Each number is 128 + 32 x the weight over its row's rms, rounded and kept within 0 to 255. Layers, rows and columns count from 0. Numbers have three digits each. The size before them is the row's rms in percent of the matrix's.

# v: layer 8 attention value, 768x1024, rms 0.0603, rows 25-49, columns 512-639
# o: layer 8 attention output (transposed), 768x1024, rms 0.0533, rows 25-48, columns 512-639
v25 082:115110067173162101132243163089135069121134105145158084143151162120142148117162118107122128143125207098174118117151166107151160172122121125129160150086150157166128112152115105193199124135071103156134176178105102073147136131167065149127127129137107110115141111098146176036175135119152113125114116076101150092121162138126158185140113154157118141130129140106152112191081133091123120162110
o25 089:188168138135117129197119146165130146094116173140120179092081097102100093163114127165141144098119087155125132109111141127166117101145085102164092129182107090111089121093112134101123137122124187107081113094127151134089111170093162123098137113127137107101124066177115109138110113141094096159159113204137145167082055103106143115108144122144139154128102112192165139106151117182116119090105
v26 078:101124133070101121133139102156112111136137136100127148125037052113073127171120119153103105191111155117103044065142132128102063107144131144086104122087122107147142131182153104106103175144121090097210165132144121093122182134122179158137074123146135157115167063159151158156158188061143098098094156108122119154124083121116129099114125122120162088098169071125154207159109106117126113132114
o26 087:141131095142183136167146176094126105133088158088084134175160155218123148107094087109118163107164072145167179133111120128116153155191179150119150108144142073153130079157095166139107132052134121147117162128118137112095106130154151154152134105085131184111087163106136107137151114156157102132177116164106166135149137135181150180101217121163120203101101098115096100124109123125109149148157
v27 084:063134122142149108065111111123084124189149102136123167111121106151150142125172199120145081088071129189102122186115155096093110062105078080144080147049102133160138138137090132147115110120133162104159114158075120083084109175069166083141151176109127113097123123082099194122041178100125134085144135091171182168074131133174158099101191118110152107134107120153123156132217130109136086157123
o27 086:177141112105122127169117122115152127112105123107178112139073116105090154090092100143133207121085172120115158088124071137149169255131147162132147068140206101088094119069127151062120136169033119171142134188141164182127123117102128174139100075124131139087155127125147114109144125137138132173179145141133100168149136129101120132133129121182054146101078157173065148119053094118121163101171
v28 080:105136187119129093138107153089122107137121117169161144142152117103186103135137120104118116087144175123174136113119085143150159078083150153053175095133145103104098157166099139129113111124168085134155097112089085166167192082142075092079046159134162107168172159109205083119131096156090148102104119106154153123127164178126082102207145163097171121090115123104114167153099145142147106093129
o28 088:106121081157098130129168110104102145087166129140075122120152138122097122127152155154181132140114058146101145185126141125136102193145115142171135151116115179123112108114114191122148090115104223098136151117162154172128099148145130115143151084143105185125072146105072123154094154150100153123174176152162081112129178053167136184101109115079032119146133176143149159094159093136146187155062
v29 082:144081097156135140007162172132062160114141136114134105074176123088129092140102183177121168096109167116118171133064057115075080115135139180151107155134158137121084162113089134146151101110125135090132056107099090127106125088107159124111115109022137138111188148085103138155138098162061111129131137144147145181092083107140181151072101163104070104129125138187097140089132111112167125089117
o29 089:088158157130126152176106122119139121125103081119066158164096139109121181145163142103135106153093112142114115155197105201174159184129102110056145133148143124146149103094153143102108156151123104137140141137133180153167131092163106115168128114184164104140107116106175139116090143107221118140092111091108110120202115155132130179104112114121154115100142154043106120167134106158149125163118
v30 075:100140125115157141074156133130128111097147134168128119207217094155129144114127155168077164117121106167128178151100104166116112095141085092111140099159092172118167164181113088129158145084126092120108138124174136115103122119142163128178143075103103104107090155107161116096150161141091149136099129138149136092166137140132236144123137157116143177140123140088139135149093152163143142070129
o30 084:114147136126088168110099123140098142158133141101091124109106102142102075149119101161152104142116191075122059111175137138160144107133169131088120140173184136135147146082147154100099180172147113106151106125094130150194110074096122167123133106159156118094127098110155133153092086138131155148120135119105122162048155139126090137144085135164149100143173118133203155080167113117122139117099
v31 079:091060120131132131147063167137111133073146152126079105128116134077205122123105187081163193142153106114068133108110185113080039111109140018161156137111114140146062122162148090115142121074142140113044190206128093199107087106106158088158119129110192141071114121132079158116095138144147087094121169089134108065149181113107124101166030111174139107083151157101130127093099158136130159087139
o31 085:122138146145105187150164137105153108077062091096092137146116152085085167166147099164148060141139101125139108138146091151163195100176139190139054140195156146079142128135106090172123134115168140148174034135100180061069122073141120193090135124125160070160148142059163091119151107141110104131233108094096187146128132168173134118075142155109123155148086126185147139122123136120086160147133
v32 077:139100136177173078129148114078097025117117094100202148096110119104118135090119085119187121138158055162161088096127123200122143118171145117140121130103156122123142128092135156126152096112186127141117095153150132137213212183163188122133123207173112135178132127119097101160115145122067167137080131165134135098165107156101062135142107106183168112109192116109126086198136166126122131113146
o32 086:070177152096060098137107144158164147093151146089125128109128108147124137208132135189108177115121183128189107137113142111137075147103126146145157110164140137117119147111130088124143167153195173140111168143118131081108085143079110133089091147134174100092196125112137122091134079153158141128166133119148079138102124128142114129096104146184129155116116135118135120161100096133196094117126
v33 081:138091175155161084135186122135164128178122171109074110138105126141173174181116151090080108126135143122112181133128130156115103116144161116100146117125167233095195138161149110167114086164134107164184082131082156083111123178163166122072179147079160146139145083142123155147108125087135076147160070145161132115084147121085153126130134210137148121130166153167109080201133121096080123129142
o33 085:116181098127149156152048131099107109105127069168127143148108081142126055067118173169088173132117111112104056099134054083106112123167108134135149097139102082153114102124100132119123111125215126129101147107171149116116156097097142152177047116160094107122132127082122138150180087143086124091157183099079172143185135089174145101115126095125120112133105164119130091100144192160088082127124
v34 080:095117106188111147127137125128107132155166143122094118127079123136150156095125173161140076076201109151176133104133169155143176112138175067140141131104145162142121120148120107147125082138116120135132190127174126182120058131163145179142114143143194190166109191120126124187194153075085117165140125089147115101125129128129153123159189078117177123136089138135101118141130112131114145148143
o34 086:158153129157109150136071183116149181158122119192139122183167135142137110119127129135110180183080102109150131130119151125158040167149148152054118173160136059137135085151142185122094153149113134129117035105045110103147184125122146141080154114152109105158140082160159095103122148097166145138092095111086126127135122097127152180112143128118144120163180121158143107103115114122073117090117
v35 081:131112109121125117123119099097137077181136134133133123110124122156159103175121065134151110119122073159124124173087182119195116141115112172150133136113098098160072102136138145089124161092112118065149114113062125107169101139158114110155170124114116184106097136065104139085108144117154132128105166199103088178089133178172127146172131186131060160126164139137172181057115151125155124096139
o35 086:117151148136158097095192139163132137090114096114126103129150120123127130083126165156067116132211121100125140129112112140156176120106123107076143094113125180111151064105110171091172122121067148167142153126176136189089142150131111138122072141132158166099103159193136130199058157108086164122180143120112169115119156094089037105139139074121106149188117089093080138192122092144078159176109
v36 078:162069141087127126143123082083176111128167113138152122095099095110155136141129085141156111167127126143157162105204105164212068068178184162162188090116119092088189172132159103134169125151170126107186163143209087142159148076165107091098117079242141132131136117142128125143181053084163112081130121132135114152085114104117124144201122133134194097168108012120114132086126105150080076091105
o36 086:065097164134171120133131128190154128180151105175101113114130171145086144102103125175106102091116160095115071143131146086070115144099120093108122145140079109128098116142095172138075091106132125138141130075113155109147161172135145109166161133056182139171145147118138116128066192122084112175144067126113079122152095123142103105095165127135079119101095159110084076157111129132189155149150
v37 078:114171115187087091146135115098086078129142120157128130154086152083141128111118124099156201129112150112146169157189179091120105082145090093086128131148127132129117110128115091165107127118116156154164123104169158128149116179105156135151133117084121149090120135154127165101117163126182122085118110136159071159110109121141183140148110128178147063135056164185100160130118193112087078110168
o37 086:131139148114166138134136130162136203106107134099155126149136129164144143153121171181121147113144116114077120164103106091077212150139174115079118129163075136157152106143112148142083150175227140082135117141110140064128099031153090149100124101126117096163133061069135089193192060117092131115180160091105152100114126152158117148101051161123149217000182141136127131113169128183170153181123
v38 086:217089108091106076157156090102123114114100128107074112171119100120130100135091119165114180153140192106135141116152101079162144156170139156120100116123140135157131130087093087125095112082141133139098130146122118141136131111109127129157133136127110088090117075103135109124168167061167117131135136101108130113204140132133142103147106089083100114113197110081100106114118210143097072102190
o38 088:116148121129143143119131125159167105101136100126161121087131125184103182120152105095132142123157116156113131154104144215157126068137084108114151133129112119101116109165146197119128123117106157126145141113062093143150161112108137137113128104108053117140112147159096127147125146126097175142145174119157197101090136182148094124128206190100105108163095133151106109162106084093144202181071
v39 082:164102095070129150157149071065089134179162119112178151129152124125122161137158099099117138140123066153169147165120149136160117158117165131145145151130131140140088106153130121132121050204147139134100108046119110113100165208124064141093187187123126098136138135123124087115163104103119099158088162072157081147099137134087140151190114134112153090159083131156094172122158084113108092195119
o39 089:090147147192106077156125207131163115099101133144110061117148121158147121097133183147142092182158172108088092103136123166133135145104124182124116087151157064140104204120133116122160137162137062120144068183133132114118071099170095082135145077149139140136109119131198132126064134100140171121155108182147132101108113150107153115042147133135093112107197132079150076134093121123149153096161
v40 080:130124145142163047152192051097155164123229166156179111149170079134150140138120161101124133169069112137143132138098132166124132094128190149150120089125147138141138161117092115144162085146134111112137147104174111110097174111076164166135159128189101202097098121144126182084197154156051130130090133120135150104161125097126121126179159113121097108094079091147152118096129152160128143095166
o40 086:090139147061098232099152169179119136154079122128114196146104190137147113077110098105187152109168090163082088106152118118092187129153109116089125126093111103129065120158130132039092160097161138114134179105060084126155158160174107131121134098043160138110194112080109132116085051118165117135181133137097084144119101138108154159060098196134113124146100159133113137124140178104102112157113
v41 079:089152144101176134112123158139117180070118091144106136088126073064168151120139125104128154142159099108163148178127134151160175131096167117099073152145147084081141170174077117197053095157177143079082138130133182164164113106160130112153126085176183079121130142108142152179131155214150141164120153149113167140142107086112140188154146092132128124123119048103126134106103130214140128137088
o41 086:167128092190071154116087145092082137159093178080122151163088112149107104130125124169120103150150156100129118131123142083108099069112175151144089108137112166142114089090107161131183145096219085151133141143126058091103151127076132156133104140070141113114129098100135108116167058078079123097103094163166071085062094149186107140109066130131115116130104143096075153103121134128168101102135
v42 079:096128104140186131098111076149106104108139101113130112122120103146134118135105069133111158159101202104174078136162125122088102115161138130113143102143158146104106140101104156158058136104096135118081149145099147156180180179142098068146113109140123129084186109123147124151188146155130115169155148151146118124152111119115157131135163139132082144129150118128128158145127159099127097154129
o42 084:147108162164109110102116149106127089119095123113143126039113178104086151126133157127123127066138082127093160060114130099097146094150188087126143144169089113119183115069111090125201166212172108117116082168119133110071085152115128173153107105115159118140129083113102168136077113117167149104160125147140130096129148151126102138139212090091159113171131129183102100088105127134169148082121
v43 083:050092127122115110206136166158134211074121170091139195173152095121148076169101133069074081160118170121147146107136179141164112112184156112123085136134152152172194122159071104191141134140122091133126123134166178161163155119118127108141111130027107149169102107110183144129093159132139150155191100117081119157130163106127122134103094089138172159080180095065195102093163140133147072102135
o43 089:196105159137134177118121079152116006154139116138160101110139172190093132126096067201125172130140140111120156128114126093148167162136127168118149080066120135125084144144145147096111128110160133116108138156140044157102168128124158198156140093203073075083100144091135075169126071142094066125090136168141092118113178141157166127179110104114073069182131164183089152147126101137146135131123
v44 080:111113206123129099129178129142115153055109123137126168070206134127097154137157125085098141133125125140123123117144102141194220120096120136066115128088161131107147074164097183155124089136170128147134129187155168150181163074143172127150162104122130127162075156151175086161097095116124108130195108143155116114142103156109118053103120133138128064128140188107152129118148155055136089103096
o44 088:127091108138129144096096117113093103217119125164154097131110131141141109116125134181176115104094100068080136126138113167069079136148117153156023195157146162162100164125173052181105114125124129140107091148086106128078125163127175159100106095075077131100171117086127130168142113143190077149067184118097099103113163059175126162121082107115149177123155060136138169126138173170139130153140
v45 081:137145160169121126100148125204140119181119131090130139110150150124180125070136194076177145172114138183098096063124162126081125201154154143139158140197140162108168100085162112129147102156123125127085082115101144084153132117071125155150147152119168127108148141156179157119111102121170118167144076049143096068135106069230153159164136127140119119112124161104124149083126173210141118138160
o45 087:167151112124166199156136127122093162093108116189116169168111096149114136152148125139087130095097118134074116213143097158145128074128055123097121114117176103077099105130062133150106090066169057128108155108102114172182128115187176065159129164167106101109108130127093102146122120098131119104085144168093163167098114166126111102122084078143154110150130089170149148140146114088091111162155
v46 085:157157147128201124096160149186126129168128169052122142100186105128102136100112132116133157117123160138094208131115164175110098189163074115129122149133107192111131134107119098124102153119120107107180199117079093104172092134189159145109104099109077077121061109069143169168088122134155136120137198142051101114098116132114133114124099116096142122141127140097159170142123148160122121160158
o46 092:188098106142049137188134098108069139128144097186103131120128140124148094132175163201177146172125170107160132153185090116154122120083139142163130090122151068135151098118171162135104107147120132115062098110164197166107107167127123195140133120161146122146168220159158090141158140096131105139125102176221163089131103180127142126163186152131131165094139146142163132141083090179106172164171
v47 074:160112159154130139128099134058155122061097139130102152082126138121153150118186166172120114117163122137146106083172117119147083146121200067099102111116092099144114120136125103129150144057175145145076144113147148157101150090142163161163107102114128138133146128103171150129144170147155136146167128144195161142141198101095115143115158099132161129145105093176117135155094156130127103135097
o47 082:091132093095096115159177072211145125127140105146098136149149133136097142128116126065126139122150133186036130130192198136155144144151104158117123151158159168083113076174135197164171073111058137133182119171106127078172101170165107141164158091167138113153094138127128182135163099121143107164098147114060110149130130072089143125145120076109106148160151151065099158101120172099150173151143
v48 076:198066148116130093068108131112060147194072138105163081078141174040109163099081154129106159122125085078044136131103166141157141111126104153158130128141178132102088110142127153092133068131068118124138135104111103109185143092106094133145150157120132059136167141170152141132141116128119103116110090089154140126069108163135141111124101103155064108135157089153151145114168138167070104084120
o48 085:118177172127160175207147147102148100132170120116075118136188099211146103125116141137133141116126180125153126115164125138114137160181115115079114099104102155149077148121112131133134186105144163095107062139119110181108094123118137124090132139081126138115070128094061137063136135102124094139154105106088126061119144123131125198066122128108136142111143174072089129095092093075157174141108
v49 080:186148162076133123093164132112106098150159151156113132126146189112170167118146070120120136133128112086096150117174103137129103164103108143090041173102111162131106163144184121173114100072100065154137111114138192104153173159113109123152154155128127152078133187186134120106143110122169102096215167098054137143165125141101139101173125152171123070120104044136131121151132145143134139089112